Part of a small language model's weights.
Architecture: RMSNorm before each block, rotary positions, no biases in attention or MLP, tied embeddings.
Each number is 500 + 40 x the weight over its row's rms, rounded and kept within 0 to 999. Layers, rows and columns count from 0. Numbers have three digits each. The size before them is the row's rms in percent of the matrix's.

# up: layer 6 MLP up, 640x320, rms 0.0382, rows 432-462, columns 64-127
# down: layer 6 MLP down (transposed), 640x320, rms 0.0372, rows 432-462, columns 64-127
# gate: layer 6 MLP gate, 640x320, rms 0.0364, rows 433-463, columns 64-127
up432 099:502467473517549458526529553479539485494525441488497554493499517503508562529473522531518451464460523433544428572437460525519455501533479538572486472439483548503555545478592518514566464443563512
down432 098:487545506569496503506511498497520536512430531477546545439549485429515490469515492508496474530495471519513489503549435527466428511530468437642440502513565521524486527544492522417500461556512534
gate433 102:529530491499489502448570450424460521516522514513491558499495576540485477528496591520536413505453473534516479489472478594509508465458486461485485496464500468528501422557480504506529548514569490
up433 115:442476520421438466537494523466506517473521433550518461490560514532507598540560457600543557516511493417542560520552475488555494476537510485481437510496509495559495523494523507502537517544483611
down433 110:482435520478466614563476470558422527456500488524443493461578531450555574581534494475508524451474506507500425547528528467564499497498478556568525514485508469579520487504482547518481509560427517
gate434 103:499440448557455502479516488496528469483499539507481575531500452401511614471496522515538507448498449568538524505506491468589517569512566554456511576598500438450555510555496437502465562522498487
up434 098:520465416570478488462492498565457535485509563409456433469465454468607447508532515517537534494465536500529494484458469495597476531457583445539456513542521531471402551505474514539477530553485441
down434 097:491555498476509495495520522449457471417489496549477528499514515462544419462477496519495491451464479530430520509485474560558452516477518516507518538492508442479544459570496534466448451475501538
gate435 104:528482489441489503575544478554505527491489573509555450516426474529493532462533535487493496469533499499450444496546484483504483532445548565515530534486484441471476483561500557539544517410536546
up435 099:555543442550504507468510571476489500438510510493448517459524518519462494511497494562478490462442546515540516549545600470524523521482498490389496471579473606496447490507623540445524499453470456
down435 101:475507521423459455581492411512544501545503485511518525480466475507519552451476468505508497463507492450470472532496486550443458520524480519503529488425454503472498500564478515546472457444465489
gate436 098:500498506471527515549502519490567575510526535480549475498537558543470445442462535543513563514513498565522619436458512493524481497565439512503452537506453478494551482532487577444510458547543419
up436 094:444520425501531500485459545530530512518464433478550521501417459448449563460534509549523534551587512506468483516531532504519502542476569523461490517498546544495400452480479553551523419551522480
down436 098:532397506513477527458476502477431510438600587509506496467514529519550507581483524444497454480455547486512525472479479468464513491484425432480614479520465399552499524512461446486501485490516574
gate437 102:582481476513548428502546491480495444486568490511495585517469599495530523515471468483427477544460486510511545536521551473548529450519503486476503476537499521553525543509512585557495524547521492
up437 102:459490460578513498469490540446525544438480492460521499419523458507556487497507538470573484520534563528427394486475543530525488452523502516540481507498438494409488431513442460509515520400485486
down437 107:476529431547548419509485511481530514538512498521519535421450486509519500457531459450466458513457535528512495530485503475529514462529499446487511481524489499580560593514484515491480500533532505
gate438 106:462514457363533411478560565481480526404497506511504552521504573508527500516508447538452456477473535496518491430412512482530454465502508543549525525474596524510542518424437497457498488541523451
up438 102:533486418474447461486509516500485524551565492442505509547502517476481558528431539545498525459539483530510487525462514496477474512500497516427474506538535493479483514460451484498501506421498469
down438 099:496557521518499521582558518400477549524463443549513450475549454473523534528489502467495461518514513463578458532463506491502483496474422579492519577571510482575595462510545518459519441471522544
gate439 100:440500453484485536498469428473456533461524478522454567501495532489536505520462537520481533523580451524397446452476469543527571576483523527522560563471528534521425528457550439548551502457524476
up439 101:505516528455449618537449459531492465460491422540455499521429484503474452512525451535509501484458575548419416492487620510410637487489495487422509537531514515534473489466506505519553517465484499
down439 096:515514504559576504557531514474548517542469538500475463596444487518503582543583542489573493423555535467574507568484519555430442496530512498501483468500535453441503451501467494461441465543445443
gate440 094:500510431534503496515547423453554463546489501495537559512478490596524513523497522462491485506531501532528495501527497459509549578502487487466510449531527529515507487511474518500459534477489495
up440 090:524512539471445448473453475531540497523496532554479454451551552428493541479493497490463455479457502486509540510469518557509423549459517476535505487466471564497556554498489516464472417459528481
down440 093:488525448507493536529537496454548461560506454488578570533414493598526499509493512422535511489562467544528497497501476441503542478540524562386507405523514479507480476478514491515469565466477511
gate441 104:480533503519488506518457540548463452522501532505552497470502533465515505473566500514549489591555466552476529564491545463533527470476442488559502499539536524524471546480488482525532563423558452
up441 103:515466489521564541596523535505463456524463589395482490513467500484476557494447553445525475453450488595562493513564476499496509528468483499479519536517510498507425547520484461527478505468540457
down441 098:448488469500535486486520515536552532530482434567485507482529425524485516504500494516525547585520482413438528528500554498512568507592517545459523545542567531434517482436468526454472477529476552
gate442 091:486462546552511528548457550546507496513473563513461551477485518497527491492464458450546498512554511504486516481493467442479479479481489434547478493532478442475591523498493459472532493513461438
up442 096:538461527455465571521491473501538486501484532483482472536503410530495541467448468442514462522512469521491472557469553505474534530444519516563519466590497501510510538447471501552434475466499507
down442 096:486484522581527447446501577562463476525431534483456570482513550463530436531480494441503499502428549520434506432572418480496473467522487463447519487385513416484508508533489481469543502543465460
gate443 100:516490517490495481539504569471518454469552556408467537540559558532529580537491569501464581498459498441489463465456481428493546527392516493565532486552511480483561504489484514450519429547487519
up443 096:463507420523471484506522482505530494520492566541432531544513549468526468504501441507495470467488469469573552490500572480510466412495506461475517498576512527405543552486490513491485496501533492
down443 097:566517591446468490500467501457434522531532486487552494526463533556458546514509543533498473532450511503488518459486437514544501527465518570524433452479417458508491495485520482470537472487484472
gate444 100:458535527442394546512508593511506506478490527456447468440503533518422501416484546522501504478537470490464518522588469501552473538437548533471519482450464490519486551522452483409565517574518420
up444 097:566460506590461493521461507483549651489447446529489491454519503484461506504510529474475488573532555519485493549499445464493431454544517489508589476476525537553497495485456538416427525449542545
down444 096:446545525431467554494560565518485461471518519483510496446519501518452474440510577486525556509417507518474568494566538512488481575418535467486384530500531497494461573481472443472600516528496457
gate445 109:516523499488459548563521597467443467539487558483468474483483575507553409496587522477471540481492491523513552475573520430444561506491565577579549421455474518506478478509523498509528472432513449
up445 107:476518569500529435586490519483476495544527526551463442495535457544493571462465504443463531499549469422510525452505509471508491470491457432511464528516498554496516439435529519490537433503501554
down445 108:606505593530475467453553483493531519538432456503555495517473404518456664499547459549485480471509501452487531498479458494417507534468506484503503479502553497531492567497485524484532460508462511
gate446 103:460475468472490507430444464500494446472522461503548449506465535540488432483554475541493463499538475480496529533521508469504420536498470473454448512474465450473435430451447514458523475413502547
up446 098:506495486521452470427487495484410493532473453504503501552492537589475495528534530552516500497473430480501553492456508526451497439486483398411557463486512503626470430512561502545567457510534555
down446 098:506491511454497546477500500481610445495530486442503478551489479509528406461537534565485518431505484443504451527467515469464533598495480514543438519477424553408433527404455462420477502540535451
gate447 099:446573411406461535530479504499494465490538553483464423512445476438562463524447555500579500472478448509444541464535466486468439487514419435453535512522497482522524534432511461526547528476533438
up447 096:506498539538504493512531462473500486479487458560476488525490502491552500523484524453461487481523464488512532522537497543494542505420492533510399420454489465426502455546551502568535413422524493
down447 098:485427478492528475507520530533419567533515479525451531476469498437577476539555495555624491490439477523512485470512550515483497493526492473575484562580461480516516483442473549474536515498455551
gate448 093:493574529496508491499440482467491532524503470462491477476515490499508456475584592503529503435544430543398510534520444493542412465465527485430482522517510461522459522444495530478512460509516449
up448 093:543525540484542439465465506509540586573462595485437487436515497545479468483533501445548502416475479603486502554578511434501492460465495510464516535535508526435475508544538487508453462469450516
down448 095:470453504467457526482545506508471417411500435501541531542476501522461531493479469491475484577518536435551534432450523584519549490507530515544495423485501488552556432494499478507558531534503506
gate449 093:501521507432613499471449459453565518474498488546556528485537427549502597499511504490552493475451490531514498495448425488510476578462473525477448567508516470463505529513462500524475426516436534
up449 095:498545527534531503455482468420513482496517494496514473530566552554510458512486541509555543537421532519499509527487501433519509517488549454472521495521535505589512455542455528530488468543490468
down449 095:508475477465434453499509502541475529446509555449444532496482480473525485463532471519427438542557514468497513437494543507481529487515453495519491446467461514460458513505542481496503522472551515
gate450 111:506538480487466475454499515618513515575515548452463495491553516427499554519512440546473480513464449529497483487413520503501539559524516524622487470505488500538520461518519454509508436529477447
up450 110:468504489533474451468473528562523491446493465457600436487481441467495502513502482558523452444554461505522483466493502479533504476477508458517429512533470427473439497423564479512522476492532475
down450 109:520530501528428512491568506637488515562418497496494507486423490453491411486538447524501472473432432508503490472416473568495541474485516506501476567466502522486476437489454565431500477461517512
gate451 098:502495522496491460448495538538549522480487499449481430438480451497462500553540517433478522496472543502581521521585531576482541494468464562554447537516511562455471497471555502493535464517466574
up451 094:527476554573499545591507544489529424500490462549452504505507472470443502493515471426481500534497472475484456530577501493520495486488509501536508502525436516503485540427466486497382515554499510
down451 095:475532512469543500436506486547463528456532524489464476513537558542531413492469514513519530458524500520524484449461473450480451520540488492473563490440558489554511454550482484530575489420524519
gate452 101:511508414492484517462501467556491423490498520494564443525496485428513466484522449509470538496438450477563471432499513499519526481535498507504523487467435475527530498495519469595496550604510506
up452 099:587519559550571507502502453507482557501452496467464484521489546574484431475456542508553463586535519495464530562533474477463480549501386474456539475489531529473460399558518542520495481561491492
down452 101:497517496590436534441537548494570467512453474457509410476447501420547463549539476554435500494485467499602458459481456514521414406543521526501528525451405429493569522541552459549549553532535515
gate453 097:482493495507530600463489557506521552446438500429446606464545525485469436485578532478475411489529466515486520509570516557469492512525493534415514502492455474484508506510433540568536548562523434
up453 097:478514513485484477559562522447417530521543504496543513507470449496541478479613519498428526481491466487550441464486444520557585479481468513565490475455520522511477486573499500571527524525486574
down453 095:530493471486447499460462453542591487449445507468490468465473522516493516488459509479573540493529506489483500545472498437439453519522522505499492582576525505496542469425541499452432495477503538
gate454 112:519510482522465526580551536571477422531486447499499424520439542542501427472471474473455581464580579497454580475552511536498520480566467474488520499502506490447461447502484527472513487463407446
up454 102:536481474527534456512529532387578456522497574565519534464527507497470455578522489519497498501599528520512478594511506629488476478512494531457544482512510405498465517507505478463526558420520481
down454 107:445514495514499499568488499540517484493551517466528480530459492522507452429448505498489479499508555516534442481553533471520559520597519564482523582491555495437506465514523388586511537567518493
gate455 104:542496505501540460493493455538503567530524461473552494442468536537489455585529501538531531465449452491485487442538523500504454553437473481474542446490432518528483520488550560480446493475486543
up455 103:503537520452500465459467487516473492489471502528608541533519541507507481462481463514516544580525495589464613603490569493510508486521549507539536475550506496517483454470454514487489534466590601
down455 104:518511540485538540508515549497457478547465490516506510535350560533455562553533564548479485493471462518511477505531495516428487533490531423489443496466495464466536468506474477453511458509456518
gate456 105:572494548590503569522573511506489527553460539433520552563416507572465474488520528525508528543513578418489426474498489461543544460537492487418470487517473466443489462541472530488512485511485475
up456 104:521535447426488439417528433522490496487483532590543546477485527469457462544455512496503482398487466492499516505486479520474518478457525576475508521457497440507420545496525476572526535467450519
down456 100:447437543560514533562543481449491462501489506506494465553498482503472598394493503499474478512491565521481468446549549479472517462541479452480534505565492463476448503505395444476528577519486461
gate457 099:461436481499489513515485551454546520453425470503504450514506489491424539573561499501476525588531498502493552518418524475552514442538494512531497423555524483507445518486413492411459541506536471
up457 098:555525451480463492519470548555471532477541492521521482500434499403449538532495505527515513469529499495566481512484540474513537510467526494511544409473489558535523516398479495542417518476520544
down457 098:475506528470467543459539477520522459501507485493548470435569506602512512459485489518472613471508549547489482489531376473562520482538425493571477510497520498407514496515537418526506524571544479
gate458 098:502521494556531466516432544499507539521488518507474438406502497531474512525382466495453537445548538506540482541532510471498497494492521523577526499504509530492506439557483536450520454477430532
up458 094:523479517513502457524526401461477478566467436542448501495407490513531515536521492573438491460509519561442557492510508467531539505519490516529457501487509526508561507577515539547481432482431532
down458 094:501541552550492546509534519513509539424522495445534491528557516492511464466494535502548537527453556459501528464492478517501494569494473489480520482467488468508460534498548510456505469529578534
gate459 101:518515510576540535493448485569525553546524491567520512486432469552474449497444521534466540521500498468497482467544450516539554533544496449586518517493566515494483526491520571507559468497461501
up459 096:569509565493478518614553398467571494415464495497453540461509517531475452519484505465467435469480505514463466499501523415448474500490481446547534502516541442496495503490463522470545566456535484
down459 098:453563523414501491488521548495441466466483472484495519599533500585497442517491451548578484497486492494529549486412451621511451493555513485529440555492486585538486582523472485521413495517436490
gate460 101:569450496534469509506419562444486382462501589500462529537509508516442465556480514517494495548525537457488522483561533402471487481477526511521546437565523458459529524478499487452514491471493481
up460 099:474468534498506410465497545490507537585569473504481548496507515555465482554503498522550500466511520550550483435468458514478500507538493485451463472552480417605480498513484514541475502446465467
down460 101:585510463471505499508467456523543428522505520548434486460448447498506503453527499493537483554500504459504519524475552477528472444479514501512528443522532472415522550498490460489491530474531455
gate461 107:487469477460516462442589544486474414469455507500423471422524434542478540520488539553551458447485494491595393503498448419481460466499500497556441491541506560480511514551455411426411554502523474
up461 105:508515523523458456521455455527507522471489486536482476504511508539451448446505509414423488454552461496439514430477508594478518487430521532478529458485509445533469410543543527501509425538376546
down461 102:496495516548468479511552547453497480549479590512429440483561476503572610534491426547458498501521502544526450466502533433476524493483402451587493493532447507505553584489494469487541460431527477
gate462 110:457469585511493510544483481511538604564533498534553435495471478549534472484492472509443476476475572522537476530520546564501524549570561467433563441489517492513515511401527578494501488463494532
up462 100:535470487485567494508526502496506477457491538511532563440487523539547553511474446503464484487518493447476503486578559548551435487524429466520540498551476534527515482489555552547436454511482423
down462 101:519463492482472539574503464484459489488504484486509507566497521519532570616521517488574482518512466474494468509458456442450517498488429572478516517511455483512507427577471420597542531480479530
gate463 101:450524484486564532457587467519550493507493543528404472564484518523524501518445517469518471525589436537431521463509546552544496467458502462420467442514502374555520501450498490511483509537512479